config.toml
n_layer = 21
n_head = 6
n_kv_head = 6
head_dim = 64
vocab_size = 29078
norm_place = "pre"
qk_norm = true
optimizer = "muon_variant"
lr_head = 0.00606
decay_shape = "linear"
train_tokens = 626100000
Each number is 128 + 24 x the weight over its row's rms, rounded and kept within 0 to 255. Layers, rows and columns count from 0. Numbers have three digits each. The size before them is the row's rms in percent of the matrix's.

# q: layer 4 attention query, 384x384, rms 0.128, rows 192-251, columns 336-383
# k: layer 4 attention key, 384x384, rms 0.122, rows 192-251, columns 336-383
q192 102:088152169137088121060126123106151167134127136138147137108094091117129120155073131144134129099096173121139095098131137161158104135124088128169100
k192 105:135115139153103140081106153123131104135097105127138121134125146111090120163135132150096155129131147127154111149145164161118112106099115113140121
q193 069:141154140161082127098129106128112157191127128153103116112116142147171130071087125147172143106110108090151114129099165165120082122125087116158109
k193 100:121099127153155154115114139102088136123175118148141094121170128161145149097131099133092116093170124125123085140158139127128124081121116136121157
q194 083:103154174099092128108141130128129140142132140117144132114092159149175126121109155114133151090119140152153150088103125162178121134102058156142121
k194 106:126171167112107124113129124157156129091141112127109090167112171132155162117118149118129122157121139083114125163136157138104171140141117127129114
q195 068:139100145126109129142060106120122128121124117088146094187081092137157105114094117155120111129148135132134206136151141106126157115167189106146085
k195 102:038106102128131122141109150138106157134136141133110155090203141089133170169153086174115089116147161140140092116134144142136139154096108134165127
q196 069:089151179129111106114114144138122103120113106120108115127109163151084110088157123092150135128145146126150096123103118133134138111110130132122115
k196 114:125135149163126160093128094065095119107191115148159089143100152134133087135097131122134092089170107100144196107135125136131141125115121171131128
q197 077:154127143082117172132126132124103142115169142135136176118137148135154163157173149152123139102128122137123154105158110123148099136129141162082154
k197 101:139108110131141118160166119111133069156145142130101153124129129174105095175151103121126129122146116130155159166108084119086041121105167099175144
q198 087:121148166099075085112073128088098113106166151112178148133087146107130171142126113130121122097139134124131097116099122123131092162099111112141151
k198 112:162111112132173142122095139122106128147169133115133088160134128170145162097129125096195088131088147139116194138124134098150153122148128138114082
q199 072:128139099156108149131154111145126146140110081175120096128156161147147110132165126173153167125119131106072158171145156118133099152191078107120081
k199 104:145140145150127154122119143127134093106118169111122116169114172134115112158109176104142130152117101121097135077106143115100137169122147154166175
q200 085:134110138137110128166182120128085142135113125112121156141079110099176120113142137141120079154079105124134142094149124133128133137135095104136110
k200 100:134130115167102118108115145110117131157094124133142144149140168114139097161136094151134158131152114152099109097136165152171159122145108111111081
q201 102:136101120142095131131108167140121083167108145111137145150117117158140135126163130088135147145132120122126123123133113113107110150130149074183111
k201 093:122108105147149178112154132149111129172141121099120079138152117131124130158133115122104135124121116123144167140091129133144098077137115119127123
q202 086:145102134110156103118141158100097158120164114100138117107126108130129151118108158131146074098165138157166141140144094155136108131141121143121149
k202 106:115132184171097125121137117109116107125161101115126109134143148119097132156130164175056159117171136098125116119134183163141178150127089144097133
q203 094:163124165142147107154107102141131139074176092157156102147142143109129087114154147156136145130117099141164139104137087169149136117097085137137115
k203 101:120168164121164103143101149132102104108125147154163172126097161079082099112137103124107114157128090110136110127103168154181119113103122154124168
q204 097:134095147128114149193138133111111108136117133095132156096122089178135123109118092115131146148115098148124089104126081096111154135112021073112124
k204 097:157107133137137159109140119141078168107153100103150119110127122091079123136088150132118129162116111126126136099126098144110139168150147139128089
q205 090:125114140153131126126107118117113150101093132143145125118106177085155141131116180161102111088074092117137095131101118165115126091085143171139109
k205 111:129113142134158137152179093134118079080162102130124109123127130142095124150106115133114131076138120105149118143182136110151140142088143115117141
q206 095:088139140084151113165111111154101176125151147093107103101121174098111108150082165129124132131133112133131150105143130119093097153105147110143124
k206 103:164129105173117133105116129125108078130081089151123132169121125145118133131112101104098133114182142119131122136143150141150149119138168101114140
q207 094:126126133147147174117156137108152126124172115150117120090131148169111125134150122110129122138177119147124117114115135122093132149124142146125123
k207 105:168157130100128088120158148145151154098181130163139134139132107153118107135134102136112105141140094129122121121135146141162128140093107081110122
q208 090:127182160132132146122116100120134141109146123133117110115142147089087149128127088146108093083145140149137130165120155153102113141087139130111125
k208 110:145117143123160140142103143123139135127127159115100102083102155163114130130148158101149131093124146134108086152124150128127158108154117138069112
q209 093:112138156147109145121138112137140125119181153078131113085088157107165108147121150136121137090105139123129144122125176160129116153120069126148116
k209 108:115151191135120140189126117098104114103123111137146141139133171079166130139104145150127059165120131142120124104142161126127142152128082118108110
q210 069:164118121122112105091135115131082105110122151117120178141097118133115118126070096128130146142173103101117093077113088122131155122110124138129120
k210 106:169115141113149098105104114108085142104154157170155089158124125111126135152072152137138152133112077114138154159181143131128111148121108129137128
q211 078:123130122131155167105112103133102147111144104161143157162108130099143124138124118175131155137147116152125129145156141094132105164161144150111174
k211 106:107111093096130150141138080168138099135111076171117125159115091130124139153132129105115143124116140135148154178133144129103105123120120113146122
q212 066:147115121134114088115150138134146156146153157134162105100124148158157129128143125183118155115132098118110128136156151127106080130154148164145146
k212 100:095127148113114144157107063125109120072152163108125126139135153116130123121117132086128114135168151087146163115125165092134163122161124183145118
q213 072:158125087121120139163145144144104146133108112142114117152105122170137105132183084064119117127134137085176132140135138135141132116101151074106093
k213 106:126088122157193140157108124145108114115094126141115128146124143145158084119133130140114137127106061144175134168158132072118177144127114164121129
q214 069:131116121115187152140114112127146153100123115115116203130108133104116082160113144109122093130151102122126102166130129088131136147147173122105128
k214 104:122071094148135125138161108148147105154130113143153152092113080165122157182140074144144140114110116136091200162094107066120106139144125112110100
q215 085:129154140136091126126073143102173137115157138123141119138130155152153106097105081120118142109098159139114153154134145177129130138181140093159112
k215 106:163116145136138160142145139116103119160108097153146138106123163080169117134129105106106142114118138125202132122123112150155096135109104153156116
q216 075:149155128154117155128150127125143145161137152149139146149129096141110095113161161115129140165109123118121179158108176114118127153179110144147081
k216 112:115093108185126142131156163143142109151119161182124118114140108170094126138149134120164148151127106163144123125123114147145096123118113106128080
q217 092:099146147133147125126109158112121119072148095147129113112161111140132108129146135125148170093166143100117119131156126095110159155129136131102128
k217 112:132128120138133183104104105136149114176114160144128142140131140132104128125139099132109156154108122150131156175111091121136125152175127074121136
q218 085:098144141100089079130115162122106086127164148130130129117117114091109114162167147133133075123133087150152144103123131101115162089116108169082114
k218 108:138076127145103138135111134159120154112135087117139120126123178101210143099143131116056110113112145109156162123144143112118189130153109107130105
q219 097:089151142114141128118090118147153090088123156118130132140101145125121093118114150119118115084108116138122160119112122135141164113113143116155096
k219 117:150119101099098093167141121141165130161134171135125162132115096170102095167121151075152117109088104130112113172158111115123112113115150115137079
q220 093:115128123110151159141110089182167136134149149130099124093140158088129132118150151150117114138123134168187120110161136115130103114088149105142166
k220 106:138133163126121146167114190140100087176114109105135162133121130119117125144093139065155150104049145115152150133100105086123160161147142146137102
q221 100:150131180139129101192119126129104117132112149128078134182103119108149124173085086128127136127120124106133120083119179162114145143159126103133173
k221 101:118127097138152140140147145143148138142126141149118132139121119159154153095142103122123110091151140128170135127131169095106102093165150133160117
q222 089:115121099139152150176128126147150136113146118133115128127168144112118052165111160123115122102115109168151107151103106117129151148144148186113107
k222 105:155097125125121142105119136114146156155115141146146124129111104086150075112115090120096116105130147112088142168117132129111103111113130110137138
q223 100:078154139106094124138133139121127152144126103133131136102136134127101113102136142139127132139088112134114184142109118167093138130151140086131133
k223 107:132121106141116122120133130133093151081145125101119115121155122105159114124059131141145118094087098173132132122145133153180141143168136126096129
q224 098:130146094152150135157118112177132129140119121124114146100170152105102123136112085101154109165119090168104106134097152140091092106134101120088099
k224 104:138150089162159143154103135116110119110122121138089128143121114150098139109132094169118132174117125132151096173139133116128167168110154127137146
q225 101:154125138080120186135144118153141113124140129114109148128125133113135125131153137108164117094147138141151119134104144112202095104132128112116110
k225 105:124119120172117132159096108113116115162114175150177142147082153172104090097145151124148056144112131143141133154144082167123103089141126135138104
q226 099:144113133146117135095098126127106126147142156121127115134124126135119155159124118109143057130126103110126122127118114139152090139094118105130124
k226 104:091093121100183152120144145097132138139129124099146136129104136131083130089132164102132094152168099137151129126121080121166136115111136152102113
q227 098:103178142120112111123143145134119071129177118138111098103168162125154159152132111186185146113130149138130139109125104163141089081093101092144167
k227 101:104153142127138109133077127132162100143145168150128119117130111109125138095114144133081138117136143115154136128129099139148136109111166153164157
q228 090:114170154168125072142117117144139100118162157142141105120153136122109143119134135112126124123133135145112145133101078129146092135123133132128133
k228 104:122136136152139111134100085120122096149151156148110192163100138141118158143126147135136110134114107145121110128087139121140146132102139144160166
q229 103:196152166097129126154072129114127144133068126122127176153156184135159100110163115148152123162107150105158143133142126139148155111132124163078112
k229 104:117156128127117126127102119157148109075138091146150113132097160122146112092149112101121130125121148107091122108131138130167101130131122128179106
q230 097:116168133137112103125094134082086127147127167119130126144147132133139121169117100110139090113115129125153143125144120119102162151100166134123143
k230 100:121120117138126110122106104111133137113130109099139136138108121124136153126145118125140145148145137141126163153110109136134160163148135129139156
q231 095:099137125140133096132149112115151129158100126112129124132117110127153121153076084122113169111136113144101150119132186133159149117119120131092119
k231 108:093155135137123143134119127119138138161100105143099124112092156111156127132142089086142134112108105140191125129165108100141131104097080122135136
q232 097:138095102108119138122125117129140114135156173083139100159106070125126124137098130114136126122041142155171135159133142109072137137137116101113139
k232 103:122152143138098124194132107116146123118141144134120137137136107130129150115150110132162122139131144162073109115115155088151136144145161080146109
q233 110:152079115133127145117120138115144132114120119094132125138150129142138127144145146175129129137114160172112119138113126118150126139077130116105162
k233 099:081114099110093162108116147115104155113152177147139146145123130143124129156099093136132135133118099141105147146110163134152117111109103122084074
q234 102:136120139103148141166086147128117145121156095132132111095122142123184144145158046156092113112161115118132119159157093127124165149145137133119148
k234 107:127133139169141095141141113160122132139144161179125084103129118090133080131111150106104155165138155147134123149134135080117130112164111129073149
q235 097:152092148127118140112145103105163076084119150116091116138135110130154117132116126124121179126138156117124103156124128130131094130146152146151123
k235 109:109125135096126146131116141146114158135142110112135117112111143125087164121118138103102147153112108132130124085139129128140118098127124146159181
q236 089:106162132126138098116186143121125134137107107152112171148138108147157126092132143123122113147171152127163141160114153160145113163099118098163154
k236 110:147146138168115085119113120176127131162131135117077151149137160104100140123120148106131167066114162100147110058157150148124114131087095102134163
q237 113:127109138110095132125132157128110148114085083113160112144138181130083126115133135102147151079138151126126149127105154088157104145133149057137126
k237 106:095080122087158101128118101123180114105135114105166115111124124104163126151096130139136104110144131097113133153162137123112133136137132118115088
q238 100:114142103131138132148150121136171155162097114138117145111123140087110126115122078141105164173191125105131141099134117153096118141128169118155124
k238 100:165131113164142119126110094141131145113089167102096159113158180202106129138097133123148128142139112133147131142124096152142150094089167142150149
q239 086:131128141142106100153157080143130145146109115127166092147102103160130139107095148132102169157087077139096127135149123142114101160144153108146133
k239 105:109115120166150133105172128135098119088153126156085134105151138165112139105131105116166147117142100147099131102109149082112143095137155163176137
q240 085:120129149112115154118141148130101159125161133100120141140120166154144137163141127153126103108109115161086152103130120144172129128087138140115173
k240 104:096103136132153159131103150122118131113154124101168134093086160137158134142128141118128123150139078125140138154161165144162112091154151117131128
q241 087:166099105138118153154116125161116163109100114132125122106110126116091092131118164125177098161109137156135102099141129135107133156137117157163130
k241 107:138138138127110108109109118135165106181163119108142156169089152118129125125117154139123170136120161148125153163129138120147123164115135129120143
q242 086:126106110116084129120138146115149139164161136150088145142093074136145155138127161160079121127109170145145113174148134077136126159117099122095101
k242 100:141130123146129127115115129162130130149141076165074108135091141086144127139130095127117190130158120171131157123152180101109134076108154184112131
q243 087:162148155109109135102118104128132073127128098108126184155185152140152126146122121123109145138127090124151136183142129149116084126136115112150117
k243 105:129142090167131111119092107122136127089142121099135129121124118162121109120152124114159145175103145134119105112076159109131109088141114160121126
q244 091:144106172148117112158120138121148178119107128141144133132088119177128141169127099164135151117136113109112143132131170122137092154149095168181104
k244 104:076112118131105130136126113085132148177123126141143152124131141143097138130125164121093128121130098163125130126169127154164155156142149171158129
q245 101:151072135136153142122134127136116122138122152098162157130120146117126143124081129122142150116170121156165100152104083112121106130122129125122149
k245 104:154097128129125113144133136102152167104077150140141147150070165153171082139110090131131118125102093092168076115114133080124129120126144069146169
q246 097:085126115129124114115076134170149110148104149129121139160129138119123088113116140136146134172074109165128153123148120182130125146125163155167149
k246 101:162091117097135123101135105156143133113120094118131117112149154120134118155145156147091179135147124129139107143107138109143130130158075155130108
q247 091:126120124164126131103127103101111154082121116119096095118088102168163139099076132085102111134127145106129122154144122109119080124142123120132096
k247 106:150138131113110091140137126142107170183157168129103136076102137080114123092109110116115125154171118128118121093076101125122164145135112140138152
q248 103:158156063098130122159108112105151167149114215166119153106106110129129143110130097138141157174128124122127137118140118157113114145154101098107107
k248 104:160112127191157116092177119119139149110132157121160115083124111088096119134106145119136085124158145152153089077119099121131090129126154119165134
q249 128:130089133116135127168145140144098140115116074079140154182190156059106115179124100159107104152101080113108102133141134084148151088097150105085147
k249 094:071131090135149133155102101099129147185127121170112134198145121123135143148125159109115093132106122140158099146131125115104114146130129128132127
q250 092:126174093135121147146132097138121158130107129120152105157127139093160161167101167118114142157140132088120148148168124100158133124148109109143174
k250 101:144158120146137145125099148076160140105147126121114189059115146115097110121138117080149145140118143153124140091165154146137090108106110137148147
q251 093:146134145138139153144125134143097130134115097117140120134103129134164123148112139144107126129113137147135155094109154107140146130180131126142128
k251 111:117141161163102134123121148069113111116142113146184112148133119130127109144136165126111140129121161100106124154115146132092152113143116110128086